Weights of a small transformer language model: LayerNorm before each block, tied embeddings.
Each number is 128 + 24 x the weight over its row's rms, rounded and kept within 0 to 255. Layers, rows and columns count from 0. Numbers have three digits each. The size before them is the row's rms in percent of the matrix's.

# layer 2 MLP up, 256x64, rms 0.265, rows 201-255, columns 0-63
098:131112128095165150090059152113169118106117121096126110130175147120146154138100114147078111123116122121112167155172126112121145131144145116106129144113129122143131164097137184105150094129124132
076:103161141144113107124136122106136162112131132134169174099113100138122114172118149127124091099144180139139122095135102096162143153096101117113136125117085111121154101104134155159189106107146124
086:117096068126124134129175132146155154140082121137091135151138102136182114154126138109097156118123132069158129119146110139103113146137129143138149101110086091162129104130105143167143145154127114
081:124142093084119149071152125165168147124121146135122157129128109183101101121135122158131115164138123109113144133147062114171118142141156148141133078093149108107133146102112145140132115153132117
122:162090144119128156125096146172128112129124140143124143045147123100113147133152118128116111099132075157149095140144135125103106122116140153145130083162124125151156173161120146121110114159102126
080:130127113109165170111115137118068103128120144130111146101175114100095123128138104106155166116141170079124093139152128143155116126144133100149145156092171159088118125162115149111112117120129100
088:118121116131101111119112147140128118120131155129106146122104112120149128122138102114145110104184029157151183115106116127098114168151120136140129153150130101116128140137150174134139122179141120
105:111165175226132121090134146124149088146122137142109107123134159135118137132119127143118132113162113121114161101119138131106136115110123131121080106131138104089081135143143111136114121112131179
095:093125109132146121137144131162099120127136113142107174156156115134151118111138142150131113156145131136076102102135158157107120091123099131113122135109087068088108147169170142084122145148125167
077:131125115120143110103152113151093127105148162126096150134131124193084133128115099155082184124175097114101147120129136121129075091147107133149149170125160116123120107142129148106140139140116147
089:116100103113133134116124123135097110148110111131110172145156127177130098072131120117104114082116149162105078147170142126100142076126100146130158152122120138092136134164169142141151140138144146
074:114105124164155121150122114132114114108138131078084106121155149198118124086118066125114141156130127135093108146162142133119120136108103153138119135112125141129124118149124123206128128147107161
083:135116133133111110093072140207123161143097123121145154103125156143157133102102116107134153124105128168111126122155121102109108152123130152151111176146105129104093172132099147131144113107096140
080:141120155130161133154125140123108135162117136128116067108089150128117078123149184133151135131116074141149117161152109190152108106102126095141146122141141098113141120131112151135110129114147082
071:133104126145130129096173142119109162131132144109092132150118144111138153115130121125105099156110151124125127150126181105111134105137094115194144077158101121121160165071140120129145135141179135
089:098145133141133109155121122106099113171127101145106112109114128089123136130114171148093171127117134127149116192149130151100197098094117142134130086139172116105147112095152143142130109120132121
075:129129113130154113167058154116130108145104179115176106107152156099157100100076100113147163142116151132133124126109124106091116116162091154160146125142130145114111131145144142096104130137131118
101:107116169138113132120135143111115135127186102128161114105096069160115061150146143106164085143141169120146082157119144169135117116127145091126138126110138130130110134126112134131151096126140149
091:138125097096128144089130150150112129145133111082135142126113143161171154096113176134138139076147169098171134144110163137123131145128132139102088152093125087084125147138113121119157095142123150
088:123107144144154123122146140143106141133106142126149188121128146167143113063120143101126068161139112147107138106125108154080126145098113118119142120093148120090127189114117164150130141119133106
103:131138131131154140146140128109094134128140159119142130148134129165111128149120141104072124137076132090109173151108142139084116105129070139147090141112120103173137118167154190142126143114121117
113:073140155146138132122132151094127117147136133134115100092105126087138093137120084130117177148144146133103146132146148094107167152152142122107130147133183155133105117101116172128149147071118146
118:128093145136085137146114175119135139135143116087142141117096160174162091161099128123163164131119128125144149128156092121127163126127128134139093121076124192102137109115123137117095134110160110
109:088114118161105121134114119161146124165137127099171127128133140113108149162117111133149144153154115131115108085119100113130095143108109069180109173134103099106107124099163141107139121177134152
116:127118172148170132126143132123127128098101109150120103139147105140119124170138125148141144153152131072169090127108128170179112140133168122122105117125069112147120089092137113093151105142142109
104:116132118134154064146107110089161106140136105117158148096118129133149148186130100123131141150133173119139105133117087118119166132131115137114116123109175196129092120139097137135131089124105127
106:109153134159164102119149124153120132126121146140184102092093135103130104145134135101130140130177131108146069060098088116133114117114131121164137153171136153140108145143106124135144103145108139
099:133174128152122149115110145093116108104115103155148151160091139124105114123083150139112176114156103113107142111111181120133114096157128113168148100103164110126110135105152176118115143173132127
096:147130135121106147094147143113127131166149149101159163151118092103099126188109113177127105143160104135167091149151123079118141104126121089110118144143144141144147147131131108077114111145127095
094:096145139098152127123160156105102161120109095138117142139144133125127147114126162150128140155153173066099083106090146136159168097142094121149133133106157145104096139115118152102132169109114141
129:096107131122175144100111133152085124119123111099170150165109126135133128120127096138066103145141175169103084126147110120167150139125126164155137115104156140126119128114126154128105102117106171
073:132099143103125137123167135153086128136129141162170138141123129164145130066080081152120139064148094132144143110136139118108155115110131157155127138087106114145164165146104137106117124121118127
114:141084143148107126132149133133088084143169132150135131143105119148116128096116117110126115150152113151133134157094151130131110145169153142118099096174097152123108123089083148114126123183118185
085:137113113173108146116120110151117130115106079162110123121127120142137120167113134115144146115129177147104138118093156125157198133122097103133149154120117153118113151119160080098129101159079150
082:152093151108125157119134127145147151153086151132109098118106115167162132136123136133141146111144169143076162147145130109166104144140098137143132139091123161109116131175118106100140130107088066
085:127104196183095127135122126133118110100176109105074137092152168123152110096150154150147117124131122169149114135106136105132090151128102087084131126136121108136111128125120143129119138160142136
095:131135121155135118138092146177136145145115121140115093158103095127163154085124103110107159102114104118152147156157147146123169145079094150114159114132102112120113121100176140101180110124142131
107:155109167086127183114134119133117126148123127134102138106131141151135098125134102147106112128192148136078134090106144178161151153161118133087131099139135090119095112100139137145113126138114162
092:116119130139090149125115124161117146125136118119126143112161173108136153081126115128185081137112142147109124133149094122160167134067120110133127163134133131154081150088148128097164107097109131
079:132126115132141133115123148146111154132112086138089108167132181143159104142112083134112155129167131132157130139132143170085140108141064099119124139158148137105092101160138111090146159134105131
122:126129082116128142086107125134122096150126092158109138142145127148130086133118163096105134085113133134087130172109149134139124128106121158193134150142077167127172143111136133166144137146120104
099:128167169144133170094114107085109118134115132132153132152086090107086164106118158088117113140174116128123101161126141111170140125149123190122125158113105157124109124124126150144119117143137097
100:107159112126137130139117125136144111138113101173167128131123152101113116088145115094105159149141186135159149100071133111174166160136104128183122123130104124116161106107116131121156121117097111
118:119175128121155141140119154151138111137123095139123115099111115118176157140154105129120183078147154154138111143128125120155112105157116119147101111142136150113149129147067133127131119123054091
090:118100105169108145153080140118131144138147157130126120120155158157155141142120089151137137117116139119119140078164115113094145139140128073108144143103174116103133110106076148133156121110182140
093:107138156158180111128103106154162144165106124105140129144137130145160140123103132163096135150124149164075104099126142126146116135141139132096134111074136106103146113110173089130105101122092163
089:095125095148135102078091141138107131182162145108130113097103128139159127128107088158162114100157145129098134146127123154154117139140129147141161127108127156086116150135113089080127153091132152
093:129133116144129132141089111157106111118082100146162130113111132096187128135112115125133159095150177126109135126140140103157152114155128156073121112152179144131116106110115145099124150103169092
099:098119105179101149105162122132164132128077144144129097141128106166096126134125138101112121159118173148117130085124107117122147096109114126128120165142111093142112104129125143137200122165105154
098:114111156132137155098077155146107145099135099142116115129151100175100164108115132131110126123141096134141154113133177176162095156140110132145138113118115121081111116143135101151111088149093167
078:146142123116130119137135103120159112101109111198126156135142151193151104132166142099117101136118127105119129160092105097126162093144121150092139145138122116115144111114119116181139103125099175
095:091146127118135100168112190151119166183124100165129134089102143099160120122090131100135131083109152111129137150110076127140175133098132141146125102124122144151143112115118115142129126114156112
103:082168139112134119165130086131152130150104129142165091133126146147137119132153132112096082114112184140107125125107126104181116166148117097130124159101136126119148100147165096100158110108138148
081:099132111140127109094112160134122114153128111196103140149085158119077151117136114118087102135129126134168151123166081148127103157145132143161131111107112137135088089159101132127142144133155148
093:109118115130096098130142103056128086156113133104099119152146158178121134141151113140105119114131120138162151147131157160145097127160091128120118131135090128167127109111162168126124134152082151
# layer 2 MLP down (transposed), 256x64, rms 0.387, rows 201-255, columns 0-63
099:116151153089146095095090132146167176117122144082156098140157157137153162133093137128117118081084148094091150138152113114153123118133122112142148145105112139106126148099140132101169128142140149
078:110102115097113154119137104166100117149114107089080158150175126103119120156132164166149113108148136136093175113152147112102105132154135127090105122150143148059125126138147119134119138147130153
088:117132113093128126137183153121128101126169130134175083131112147114117144164136147143144115126103167084134090176140157099096138106110105151157122150111151127151126092121102156116122136095137086
082:090169132123102121109118112128167168106092083165100127121172144123153121147106146111106106102101165114118105168152141110159137126119140166118113097145124182134140119143135145123086138123121089
092:099127131141156119173144112066072121148093112144136157132099143124136097108129162145121078130131137125119123109163119121105118115139164138096095166154181134101154135120094163145141138127135136
072:139106136118128107125133121148133123087125113146133098117143086127170151111104114149153045121124158160125108132130107124162121153110135091141155138141181113145158117110093127114100149152179111
103:110143125113160123171140167102085099137140120115111144143086178148139111120176122153114113114108135114137080150127144112141157110119158155141092106097122153117142107164161090145124126089105153
100:112115133102133114096168163119161176095105156154120111103086117160140162121097157094149144148114123109115141124119114119135090150126144120142117162177164145105118099142137112140106092173124097
090:116144148112140116172164116157138156123134104151158146094119089118149086133135087176147115187120119127127104140123100153149131092089134156148137143126066093103126146145121128113120124127128095
088:142136144092120100112127155147147143146127149097106157151180178126111117145072103136107089156100101181118135120120147112124116119119143136103156158134143093157099133101097111158092144131127150
088:096123150109133092098106124169129143132130104099170110144125107133095103118154082138146099122112157130098081107153123143121196111147100124154168153135135131135139142147156088108146128140170123
072:123108129102145110133151134110112128097117139151148080103112144166122134101116064130144158150146132092133106138165126118167139127129112150115101138149163158116138105147074136174114129140171079
092:149089106166124134130128085192117162113139142165119103144104114149095130069130145114135120148141090145126122146140145145090101144160140154134134105149145084153110155093127105136098140147107144
076:115132131120102136160119102133182132137122134119073133113124115142088126160112185142144118123107143166114154099146104118111121181125182102091090142142107117102136125154123136135098120126098169
072:125127124136126163102139127159164130134095134071063167127156134118156122133090179147141098100133177147131156093140101087130111141133165114112105115118100158108123151136136122144112148122131135
093:159152097112129156129162106160108113106144132132078178127105122131194127079126157132089099093112111126101165145146155131118079135108133149133119151170126131105129117107156117120142140127114135
080:139132141154151105103157126164162104155136112107116139121101128168109164111150136099154082075129122147071135120162112113101128100119142134143160125130143148122138126093156160160135100092087116
100:164145131107138144115131117132135131105140160116116149147107178112088140149151102144076133163167055113100136111130115077117143149110100151141144108133149108130141138108166086113123138151127154
099:113147135151125119085115156127089170119124140126130128075125182146151150108126170139184102122143130081153144114121129151113094136154146119106128132101125079123141172100111106138105107153146116
087:128152144101146111123127117047176082116154192105163130142136106138127104128109164145136115131142109132149133151114121116145080123107156145083144133140116118133131136104156111136129157136089141
104:144156103153135109146188114187110111121118149121064168137101065122105097092134136152136162143112111141119119143143117128104161112148144138122135142142093122121138122097119136115110139125103166
113:104093153136141116137113108128109165145086108111142117138124147126176127152097148158179113088100131157112139087132119136121154088181125108167095140104124159110132149150144110134129123148120080
119:141123090159136073127152138134127126138128107103090136123134144153127118146116089156164146132131125124102129163132161138168126112141188088138166089117151101150113089130125090092167130105105123
119:135156151125105081142129153135113119034118138124154104130122146111143145122138144107188131113146119116153095164113107144121150094098134112122160103123128127169136130082122112122135142128166151
104:103130142103103159130140144113117155133132167082167105121112109136125140105089118106150122113120125167077138161143179112145117138116130141150158150167143147128073090135134112161107114109082130
093:099139128098092159085119134091100154133102146105108138121157163103125115112127118168149108115126117167141143113129153116111144148157144161108107102130139083101187157143102129146113155118180120
119:112089102089103142113104112121124159110147115152098138122112173152098124138118138118162148106121122162152145156116134145149102117096120122190085154164120123091148129096146099151104142174118147
124:097098151133144135166168133157115133164145124106114111105151100125125136136170111110103151141111086092108084132173106113132135151124134143106091150125105118109141177114105137101186131119152160
087:114180129102137138135124121102105110112105137114164131112105180137123121163128092140152129111133133147083125104126142187156125110115145149129144091137091091079108159131108123161134137117148181
091:119113135094170109126162110077135164125116102154109141138146157129079115072122163139128134140128141081104099150115120108129138147156112141146122130117139146104135131134095202116155151128143100
123:121163080151149131113146133108107101094167145127106120165149119097126114117168148148090123144120114143149085167144120093110153138090136132093166112145143130137143141158104143107093123082137166
071:100121151097131170102122115143138103117134136098096151160163123158134135093110166133099084101118151162141153071149142124099143147144146130117073147087134134170117154129143132109130137130090144
106:122139119146137145113137122112199103150108157101117122163172112120102119143149111157068138131121131145137120099156140086090087098100146135148115146155115163178120115128131159117121127109106107
104:170152140096169100140098143114112137181145142084112122115127135125098124088151163166143132144132107134142107140104136153129085131146097079101129112104151099104178167140135114140112135115138110
083:149083114145097174149146120136092116105137117174104110150151101126127102127134141170142084129123149132124141139156152123097127110143158109053093081142131134170131107142140143115114123147140141
085:127158151129100156142134095101100137096122152118052128125145152148117099120123147124142118111113124165161118106148119112095081121151116140084165171144118175114164102142136119162105134132129125
095:098126133140115124121141142084154146090085145157117143158163104140131137143117148087121132098123135097095148134111147060108114114158151156136145152147138145130152120128094118155082148138175092
103:146120159132153123117168137137122148100112146103122109117127148136139120107111117125169090121128179114113121142130099149139153148129124110117190130089140124173103103078147096120131140059165142
089:148106134136101118110132137181103134171140114109141111130108141154147147123132110165135148109117146148095094125130128141151178118062103140144135162133145103137117138116162112050122111094118138
091:071144118131133109139140115152148116123120149126110138129156105135149090162143135126135126133141134165073171112183113164083101102103121122131089127135113083106101115122156149139139164156150159
098:106147145158097137141120095109126156143084136158114156090130145129133121118120146145106126198107124117146153108159092102152086113139119150108070140193135148136115122147151122105116120120139109
120:145150134136160110148129131113132115119130159145135124099186105133166101088127088163114127127103091112097105141118123120094178153096135130139142144156160125176110155111102120081169107136111128
121:114159133118107131129106138096127139155093174143137144130159113177140128151162128129102152157104121111095106134120145093116109125122126133060111121115147113114115107158095130192113169129171130
108:107128109123073135123128131123177153186114124151128125125088111135127137157133078148107110109173126114124096076146133120130136101105113118121114115153168116112119135121183128128143140170143177
089:194108115118091143109143138116080094121169168170132093126097135156118163157140120126102161120121112097128102151128141147162113099104112121190132113142120130142128097114141114128141115142147108
098:107153175167173133149129096122136142102145099100158112159109112158102132132134114155152164123134171144090090126121159128119144089166123095168095118126147100123128107103121080135109121135118131
090:107134091158091120127098132115133141124120120118133121160160104163169136131134137119120109082150113138102185110163157120107176164101125113096135122121152143112147106154142189101126104090113124
089:165131111138088159113141154153106100091099165114071130140133095124130139122112140112164121107130144134172137159108117142100141140130158117128123140175090086139113125106158071131120162150115140
102:152090145133124170139141132147128128163109157176149088120168091118113124088143154142149121142107134130120156100099120125094116085138131114140173118158079138125129107146119102131138089163129083
105:108103104108145120115110159125083136092141142140115126152111077104137153118154139103174115135130105166126118157099189138142124144103128169166161128133102137162110132119135092153111078118147135
080:143106114132130143148171086108173102139135128070062105132135105110158134118108142127152091133111135172119165154146162109085133102137150148116084140155110142137139122145090121132135127126132151
092:110106109117068125098117103125167122154107159111113101145139177178137172089109070123119143146125118158149130132113132133127109143147158156150138144135130093136108127142151156127105129121134070
108:116102141106112158097200108105114119177134141105132131138129134143102134077168102110095133121104128138115154128113141143161121140157166160173107136136131108115139125123093118098105125176114099
087:123114121150091109147121146135081095161125133169134105114139141107096145124135104101064125151111122135110155169138152118135145172109132149143166119146128116111111104164078143118123106184143113
083:127111168122110122113129157158148135115110121168151141143091161121172145148114147158127073123156154128119132089143130106113106105140172100130122136125120103061131119150130082128080128124163135